config.toml
n_layer = 16
norm = "layernorm"
positions = "rope"
attn_scale = 0.125
init = "normal"
init_std_o = 0.00785
init_std_up = 0.0442
warmup_steps = 200
decay_fraction = 0.631
decay_shape = "linear"
seq_len = 512
Each number is 500 + 40 x the weight over its row's rms, rounded and kept within 0 to 999. Layers, rows and columns count from 0. Numbers have three digits each. The size before them is the row's rms in percent of the matrix's.

# layer 11 MLP down, 128x512, rms 0.0938, rows 0-127, columns 256-319
106:535482430464522535526468486516512524549543512595487472511490526464525517516570442462476517542513455484511532460564533482535502530506502436473486516559480477535493542461580491457482441576553464
102:424441555495483493469468594592450536532522527503553513510517506465451457542559568520510539549376455449447506495452501491540525480475506461481476561485471528446503488513519470489575464447502491
099:494474543514494479462545499432529467505462605494483562449641486482545486510472582553517531484505505492487527473500514502478473543470495501486536482455445547493474488580529499543512509473553565
099:461430451587562441518510516514533438524491482482492452522449518596497451506465513465523441449455520531513531484498469471451485505538552487473490479552540477498456476536443526528462514569501494
100:429457416509478511492518526470512469462474511529544502390491555476522553461462438492503559487501529567477504468484455462410507506507499401502474521497513520555496515478537443435436507467439558
103:477467492495501475408466479574537473449486432473533466476506503480543511498485465507554496484502565436402538508509498448563512430447553516490539488505561469512479527547523490447507470480470448
108:534520429401504562561527511474461429431518447499503566543482544529480498524513615455531456499500477425484552534507530519536506486398495422560523508545508401550510504454650545506512504513497441
097:506486436498527569557497518543423513507448493536418524465561599521481428483463503558510505510507488498488502517517483527548516438459380458505426472524552481459525466558500490578525435562493546
099:591473491514500524568512586501507558468439465546525465453474505569556428502490469470472494471507510490561435554502472448570436460518538463462533486546475536523523482483498491498522525494470450
096:485511462507499430527416557550476475492486498516464542556592507445497519444513523495535533503536530499444412525511460528488605523530519488487527511503401534543530495459523480522547457524425558
101:485485479517540559556478527505538462510479529459512580489484538499596516542510497496506549521434562494430518480426370480421470432468515446480488489521461572465479519563446523432552508420487575
099:499468449482562470453473467504560476523511538457418546528511543479633463523448516480530504552544491468495484473496524450530519517476520513504487436508524497451487493511429464564437473515475506
103:488518425460519495518552494470404525462534519523411482459425466547526543384495559454505440493628515484460613488463474538436579506556498454574560502503505505389498507454478403491561541530379500
100:482585508501507492472418514477535510481569517509470570420603511480478566462497548568475556471478478536556435496400502464495486487448453519455478510505531501556503539558457516499484515515509471
097:471530465574488508498532486445517561535468478471553443419511453546455499530498542480476486511481470500537463502459469506514505483501578571443571466464524553465492565494590536511505514547457508
095:497564479471546532521435493491425562538461545497534564540505532509454503537537446475506603499564528432481440514479426490445522510454462496512460525502492463548566399434513520534500482476471465
098:493553511503546407541471427480465562455464544463526456478412572487475487500559467528541532454561537539532545491505448493482517456471482498485460493473486463502552450481493484421495479479493491
098:460577520530548439517573485510510550470512509505520548510537462557457514492404522477423392505479452471520531525499476494411488511499463450543518512473601463535525496478547544546488415499524490
105:505489495502489535526542376452452479542486477448530507524510499494479429519484461576522546464516503527522534473471521534527573491421422506483484480531427467435520392469542543444493520443482472
102:514429411462493489467512525539424525549570517472517462502459483496546436492498546452469553572442507360544549516414448552517512505455530508460494492488526428537501550538459538462588456469564503
100:515532488509460460478551467531447527475569575492454494487510477481452397495419541477551515477492505489461441454429579485574446486446488424488405499463543517446481572513607470518522499454534542
102:518468553540507522540446542489416482562433527465481487467492451499499447512408523507462475446476512492560517499465535444483517470470500444465562464483464539456552499518513484523541553479519559
099:483536487532452550442471447436421459530517477509540470545533450563519453433516444539531477423403484508486499454536453484542511511503392440538475515485504494484508463490400426437529465490520501
102:519501524451440505519481573514488435531474452429480480504539441505484493534486511568481606431535508459571578511546511573462509465492447499516475479480422546399541499461424485446525486520551603
102:450428567429482503447546511523452613465511538475547520495508499503468563439474472549504466498522530493501500501477494475491441485553477503506500488578535524498495498510539495430444501522518517
095:477510535482477536490571502508457448550509521556564458500505471464546536513533489470481583539490493522515541435483468504424484474549453575427495464485550505499505483524515420454506475539486514
097:455542561520467544472495542561392509524550535529515535502403526551503486468520478498501510446507457489519458482548529568513505535503481547443453460507464526466519430575578451510536473411520469
098:545543555479515530526540541541464499427473458492533568496504525550434481516445571475527502464480465500425541465495481540572464497570530517451474470452509509392457506516584523516539467514501546
099:552468594477499523498477435538525607473536459471476573554444471468487506517481495516478563502438495480416536595477537480353525449456551574485445518503466502491467485502485487477506449506517456
095:550392480539506500534494512506440529516527407499494531522480486533417563506520463488433505511475523459489461490554522524539538545462408521553462548492478479494532511521542491451442488486499418
096:432512492500503506403590436497437474542588501493506457517504531488462532480497448519484510536460537521622475477465408472475476467473420509482559550596441479443501476545498462471475597520551506
107:477483564473518477451405476408568496419457457489510497508456518483502577464499409599516452465464491560500471471517522525537505505456503504490484485531552482559531457509414607439507524473531525
099:582410536519513548498542452470421506435462496499443571472531520543419489413532642445496505529509506469495533489446476577488510482462530515550526520563503492567503458569489552512450482504503489
103:503505491467467521602526446490533483558533494524445462562558472477580525528515508514500495496525556566419504545527513483450501433532525476533452465472475394493540479451510493547469528494510484
096:556543478501537473495617458500398493519539495527521525513451577496470427475481424522532492465487441538549501496549497498480557542471469462538577464515544501435516483567478595487524534527512494
105:470554532485463418500503507422523497479520517482512498471499503477428528545524466503434521479524457520484503521551489472518558506453473475518588526495543515552506462475409514553486475487474444
097:486476553514527482468456475440569535460555463477474482515588552479505522460497438470501435536458537598563521521428615472484477565541497548495544498451538451567505502527438474525449624520507492
094:478475503414451522508528473521452531464525486515453465525512510507519556475553474477551461503551507494452510451501574518523479672482548490489433522492532514503478499479534423517514503500475532
100:488507508505594450544484567439523499430558548538521498508437416451432543504525539536524440456501477584437524551510512493437477554534484485544509489438410525487476503514485575509532514413542537
091:557577484496475477511555436470570525497497529459511542485452490533534516526458461460505450586482459573540466482520431455490463528536486474449490538510442513452520520529469489507565636560530460
108:517473530521503502457474543467572461475460503529524488496501534488487566531442509473446486418526443465557580470442530546597541460530539540425540518574469518444501531539432526484463530439475494
093:547473490497575492542498525534509457512505492537507511546464525485519492452548507521514549502621567499503457475526520461459473454444472507483539492503564532462517539545416515484476555553460558
099:474419482487565597512522487498486524487375474418508511536494537505466501489524552508561555433463487515534567504469517521511466515473536485433545526470485465460483547514566482493526413501544505
110:484502483506523550515489483519512475561533544565502562460553483528518499449503520462559528439469486501488536528538497550489480549474579487509542464508534544497513474511491491529504533494472568
093:523498438552539445461485453520613420536486497505515482518501458453499526489532456529482494556518501551529499528506449517489488487472580523511498440453540502466523532463481475552537432517575464
099:543459522522443498550459494473529515502533486455528524551517504513466533466526581497517509528355446508505427450522589514535546522484469513441531483490475548463519534468539487431459513512412521
102:584517486460494439463470520513576514502547413522463589498522531463463542521461517436435551473480451557505547543497561519533498478432525485479479549457510567585488469500603462509428454557469482
096:533483429532525504500540538509434501512427518499493457496483435508528556455493446475508510544530555505530579564563524463586515516477475544450598492534562577566473467539459506555450493501525493
100:447576505457488436532492510490418507472540552447566496498530556524555527519538514570521564467555397505518459564498539539431515497474473533555389486484460465554518547470448497548488430459535510
099:444504503506566574506516492446471490432499484553539494489474556506478487513615416566478457506499458537534450526479517459424513589453493521579466482568472553492544465537542502568498488463532471
103:497523505533426527597511499659510492574498471497476531508475488486531505550452471417494447538435559514511511485476568406602524609503526528444572493491515565522499511515519461503416508503412558
095:504492457603534414557474489448576513527514484501503498478539554507556509493442573519513484520494590545473444565480527388532504581516507529482550499464490516496495536454555473520480557530505561
103:480559596484512547401564484570497460468486526469423514482455471516466463451541513468505434457571399541480504464518491459427502427519452479527485510511559494496490522531457520555506512476500424
102:463461410505481451452524475428646410460527456544435447480508519445590489524550447535495465496477532381525456502492460479521480590532502525457446507445491433478508599554458506471465530511500495
095:429575468536552520478542489605475517566486513519442472521509494483554448477523504467472531511440533511559438482472513544534449445554440457562532551479454470542493551436557416566461497474494460
102:540491470523422476583525551407453493541506577513504461509564494451474544509486520512561439426549505540424465517465478402490479479498505507508484511398441446565545491520423583510508510520524447
096:516516442517523462486561488528511483490484527522484491588534461502499541544514546461560500455450463516534486476512482506472572519533546514536510505491496495558517452496417475461538421572516476
099:438500575546468450529493420470475463441523520474572558506546446456506395535522507577564574503516484497463531475549454483539498460544508516517540512487573568414463435506439653484487522524445542
104:477543510442533548439452534510497487465493482495491493500565482451472511430567448505496565550567570483490437508501499492552557475435438495548398469458468514498491542531428580500466522487548500
097:480532506491458500419543451521593512528463552535520472523496527572590509516494446402485540510562527476464527480527565524477490574509512493482501442488543463457493443479528461497476463500485432
101:511525477471464507498432455451439494486508533479576547435519515426483456499433463507538404469410553473411467483505577486554480437522485475482503504510497510503492486521394515462535523460498531
101:564514513532475445465487536549534453477438529467546520479468491521542433540481580558541554501508463539467548486538496506574474490517484518548478515533523453490513496483470550561503587513531502
095:486475528512461499514472528528525508460513571472521538579512550534392487467515446564521521485509499516545432511533542465485473476517450500491460537457517498470475525539465445524553511505407494
108:525473505485497516477478474533418491464511487511505527436449512505570569494430482549475419576557497523520498530493462544473511477456535517519502536525456510463546476550594455487530556501498477
100:498504549470516417535501510545501539507491546535488529427450473515524524405474417509510542469513513502405575498509435503496430557561495552503531526439525550551539523493463551518470456497454507
102:472506497504469549404473466473498443538502497490515494518485503488463468510528443545487440497522489455529587498484562517511550533505563554503529470500542444454488501499542621499436519530477505
100:514504573503495458444573516552566515497535544514511468522430443467455504579469494509471436485468498429528502467537452527492468492488581567464463497515514536491484568567504571474451537444551453
106:542519434438523542503485462432578473527523463533542542501532520531429540510498475423463493521543394580503515462472541567459490410457444467493515494493570468542459483478503552419405500485441502
101:533519417460479572539488465411450492470510506539500496532485501462560498413494456502542547572512551472513492450582466505502482478487446482501500453428504471547525487489566506449558479453518497
092:465501620482495619483479519605503437454484503521476470535523489513480540449550478503574523569555447574429449534484508499511490527438586512522592508526431569516478484492539478491461563475543500
098:512532536504517482484412509420462544455538538542575469493524521478572444557527493507445514550518587527476535487507425473528454416529530464578543524526432507531427488471518447438543421447519485
102:522454479496483463532552538478531556535528403494415478470482501493527515415438443518516494519496468551479495501425450402511515444538580463510453517505462502520466487524519420489518452464440487
101:496476478541457482456495455499501496442499569445509459490440504531471508559477563536449484494461469465524480454478469516492495497462497538498500496556555483429449512489435452533491445453499459
102:527444533519456537523394525539583468547466518518533520530473501450533434501574488485463509473506513498489577502492482440460494456485510492551470458504524490525521519473478518431500479422447531
098:534513523459502485457526426486437462556428421542434475500484553483514527515591492463487461514455534454534493575545539521494491475428514451468539553578553526539502498443473539497465491510490520
095:529501416521478566496555523491529452607511495418448534452510487522543515551417501543505573477505504510504475504548470504465555498506590529548533497524444462491454514433532460482519481454548441
093:533457500484467472464481505523490516518462550465536478553559469456510498536428465541492476540489536502530569589493608467464536527485497467418469464416452506451532416515508490481482489464494501
103:471523487504494522436549470475492612481525468498465483517448466537559547517548560431492506482438533435496467464447540493587483476519456474540473495491535552508549495529572463539471490523534472
099:484492538527486424522519601425479510458435459520514427448482545466564521518508529452558491453468541512573545416517523515455470525524527540505481558601599550474440540485490473534610431520471490
097:540460534484451512556504467509510439482506489415530501442487476523437485566443521444525431509466506479418463508480441456462456409487496468531405421506445506526468475495468544491551497516473537
103:474502558419484514528481527521590488524445519476512530499558543469465471531523565472519533513459532416459510498541554557486558616507516530544484500539577503535508568423439564554515481486464525
096:539476476491531494607466515538495502549525497498514480473555478532485504490486537437544386461521553550507469434482545509434535525501572540504522544469425490503505479456551572533477528523539541
101:524507488502509501536479516535515520565450498568487514521529496453545538538566501440517476510483492540484498450508531559523477479507457492463535488490575564534523511447525524513553571477524507
102:484542564440515437563517492438426518502475541524544477515570512513452442468511443525525529458514515524462476504490554498453530460513574482475494548470531499478500541522368535493502571534540520
097:504508502473514490441503599454466579530498534475483441460464556581526462520553493524476409476534497637556587491490463523438481428522533473565560558425469500503474475394443515498550489504511538
097:466510508524485487471493499511565501454493469470560440533537476470509511540507532483506423603582498441465444521477451441468533562544541468483471486524548557497475561484611539492423428528477505
098:544504458554464486475491563534572529533515438551524530497521503490570423500494452525458532487507484516603559470459501498522454539580463448448509535435476482469484444486453525532517483447489583
101:574507512520484466482548460484502493511406499493493488465521467471525516527515526580457494563518557492528517474443567523550505499538483537501514518381526568506462489505497458486442533510499508
096:460514496486492547473458483556541480502496497522483556500497512481523462513518462505517482495499541492483496537504519509512526486500499534503504487515482413578431539511554546516470559481468476
098:470487582472538509514528499480541434451463535557535500487519483515436482476571500578486558540552480469538516493512568532520490543488494462500525471520477481555454432474446488505415540481558495
094:598496504539494455474463525456559463489480509498476467446466489491544430454476507477536442506495511491503498498487515512463440464511570457488440595424501575455473477466452492485537484555497489
099:612540538534484443533537520493486444444455542495484477465454505479477577484535498511471519484528524501447556544520589545569530458485508499463498441471478454469551495522512481506491513462494490
103:478480536439512531502499555543478480521476509499452518433517525409471591568474565512568467507468495494466514529526573464527533525556507536518495489512501510517529394483481524525571497426501492
102:479525470547465543486534532491422511449456437500496510442490449494505462532527509535463484457535482458538470474555541462518504493530480455499453511562483455520488499477480447467494395530530529
109:550589486519470536484464502524499514555522497457453500472565512518493509520414525480453520638439588485411401481482513484529459460529507498519485540444502445565500595452468434528554590482459475
097:525503513484481434514465519500598488516497515501509442566463467495459404418534500489447472486507483515526546532550509507526447527514469518461582502571510426426491463448503525493502488563513551
101:488468389522580520499485503526580563562488513512447478504456492491455454461476497505459515549593489504503451512495485485450377498507488508566557442459475562486459465439495490478513457546437539
101:516520509439463472508538461522516514428571510499483459489480531547466449498543474509455492458520455469506543540612509488427520513521454583498462466485521505518535485500510472524490494522523507
098:405468487489457492464508478542533528526469489600449556417518516541556512485472515558518516546476517481477537500513442471577551382491419439548480549472515449492485431520526527476432492432508509
106:446552518444567537466513423522497533541520525511539501565477499507475499512510462527589462492455559522515549528547646505466500475535538557573469499571496403551461512543498623470437526527643517
098:473571510522474481422481488524477487476546518519524479568504513472467562520488522476554523558466497474525483502483441568467481455507479501482547441523476483526484466474421553503478441508536515
100:536502489540515471482547509553527547452512482534526517468514520467489493573490508500483522482431448542428469527558500523563507512504556547510480498486460416519487525509442545471504439525555462
099:496458487516474496547448481587552492489488469452530495545485410482485537403537584513525565527456480496505517552450479504480515448482499478506491521491460478505538479528537418515439502508492472
100:483504512491480524517511518546527544494433484525441474535483517500490557587436509458444516491474464526515518536412461532537418478496490495502489491612487485565536570542456443593492536489450480
097:538522540485526578494459492492488393418497453505492434506558526530458477528411564507505514473550489435528442528429482491523587493545528520504517468490542468511526469479513465527595430519517506
089:527480572478519490515460428557432507482521528462557513475464521472455521460526461512524530451548531505445571531461440511487534519530526518499498473510365441460505481465536497457508521503514442
090:442464547424489449510509569579473484514464538453424494516553469514433478534522540481476452563490442467493489530470454527464446547488503456518533541524485494568512457493454518569531481475582522
095:543469480549476519474452514509428500504541420566460495533526399479485457471514453446489548455538418509529473486480484522448520530560578508522496465550505513407519504489565544432455555502429528
100:556471565545532437445502510449537431515545494495510460463574497510559489571527501477484532497529457510509462537464399526436533472540507541482483480517501506532482586507434513445520466563484534
123:549482511481541570510469506492437426572507563524502416480528508527555469531479503561462460502551501450529515485526495496485538496534440513482513499479535531516496488512481514516558506483522440
102:520448508455490651469439485543527494514426558491516478538505501528462559507489419520505513526525525447471444494535512532500485589509504471446502469486484541494511544552605406472494567444482491
109:451544510529469506496537585480579491497493509455523508527532493483539567519432488600459571489501514527509451478524448460541404516503530553517446487515464467538504503513443540550459525498498432
102:529466501524545459505511479474551542487483465507489528569506503479423593537587513514470525499497447481455439537446433527539490470447535460503496484561489462551559481479483478469498521583475474
096:572458573490536527438465533572480597622563490562481497517568475488506455488555558486514481521529538563472538489503542485583517519544461472494539581517471508543487515490458420487546536572490491
100:463506495528468512511537504521450486481449514474459490458471494505535513469485501455468541524448538444523507490546496517585490478553453513495501518527497529465491486491515394523483436521496458
096:472468549540515447570470471426434485476476410552564490483492506548531539559510458444444509509499459528566452471478404440481469522536542457499531447426521490408477525489476463457522537514509498
101:544525412524449470478580528445498520475546499477499489480459484537474547458453479430463512539412490494522482528564496540447468478553406487569503534527386512477536469489423463539538472564520452
106:413502469548577488559526481472498547459503444526497433494496509441502427446513543552499494492525539602455447477465486482455478479463526507516542557434517426535505459465549491465479481534538511
104:491451420524492450480514426465530464500492508408345525528522483541503545519400468454489481506510557545533535479475507509557514590554497449477568534469556533571403524529538609560449468424617534
099:488549516525519494556436461578525464451561557430498549523418470527473526495513531499472529517456557466454443476500440500577542515487476507436470516497472459476523596522541514488551427497455483
091:507478541501486514492535521492531521405547486543486471492501441491463530500494549450503525518582496487466500458546542548473482488492402569555482489465610515614490518470454532449530525543494471
119:479529498518515434499511507501509509483479456449575550556438534475516478486467577447468494453458478554568450468504465504475507461515503476461468535544475574478472489543668494492469483560485507
096:483562478484542603522475516471556483537582447462522496531486507510435455479494524494494375501479461529544444443542507527452446550449552571528477493596419488489472511547562487551523576546567495
103:497478437500527533496514512448484536516547495479451513492457456491514486455507396444489426500527487465524517503576531506525506547549573486361465488514487549494490495405460479528476579515494516
108:479515590531502531511543468480562457544501473489412515537452492567454472485466445517532502505524498465500459482526516475561526493518423542465567530458524571468548489603538500552512507473443470
095:459490448545472467485560488485478578520543493479505443493505471492515567522482489492533526450468527556462502564540494493438489535502484527533446492530536487418505539499480499537439534518442543
092:443520484476488617458513517448497511490526486508550500515495480581490518506532476522538467430477459531551456512494422530506534513470482558553476440417478544444487544499578389528501440464518508
100:445454478493461469553460500444555474553478443533524475457454475532510491516519540468445535503558491433540502504478532531577508556535543504564452458547510515522503576475525478570609473528428489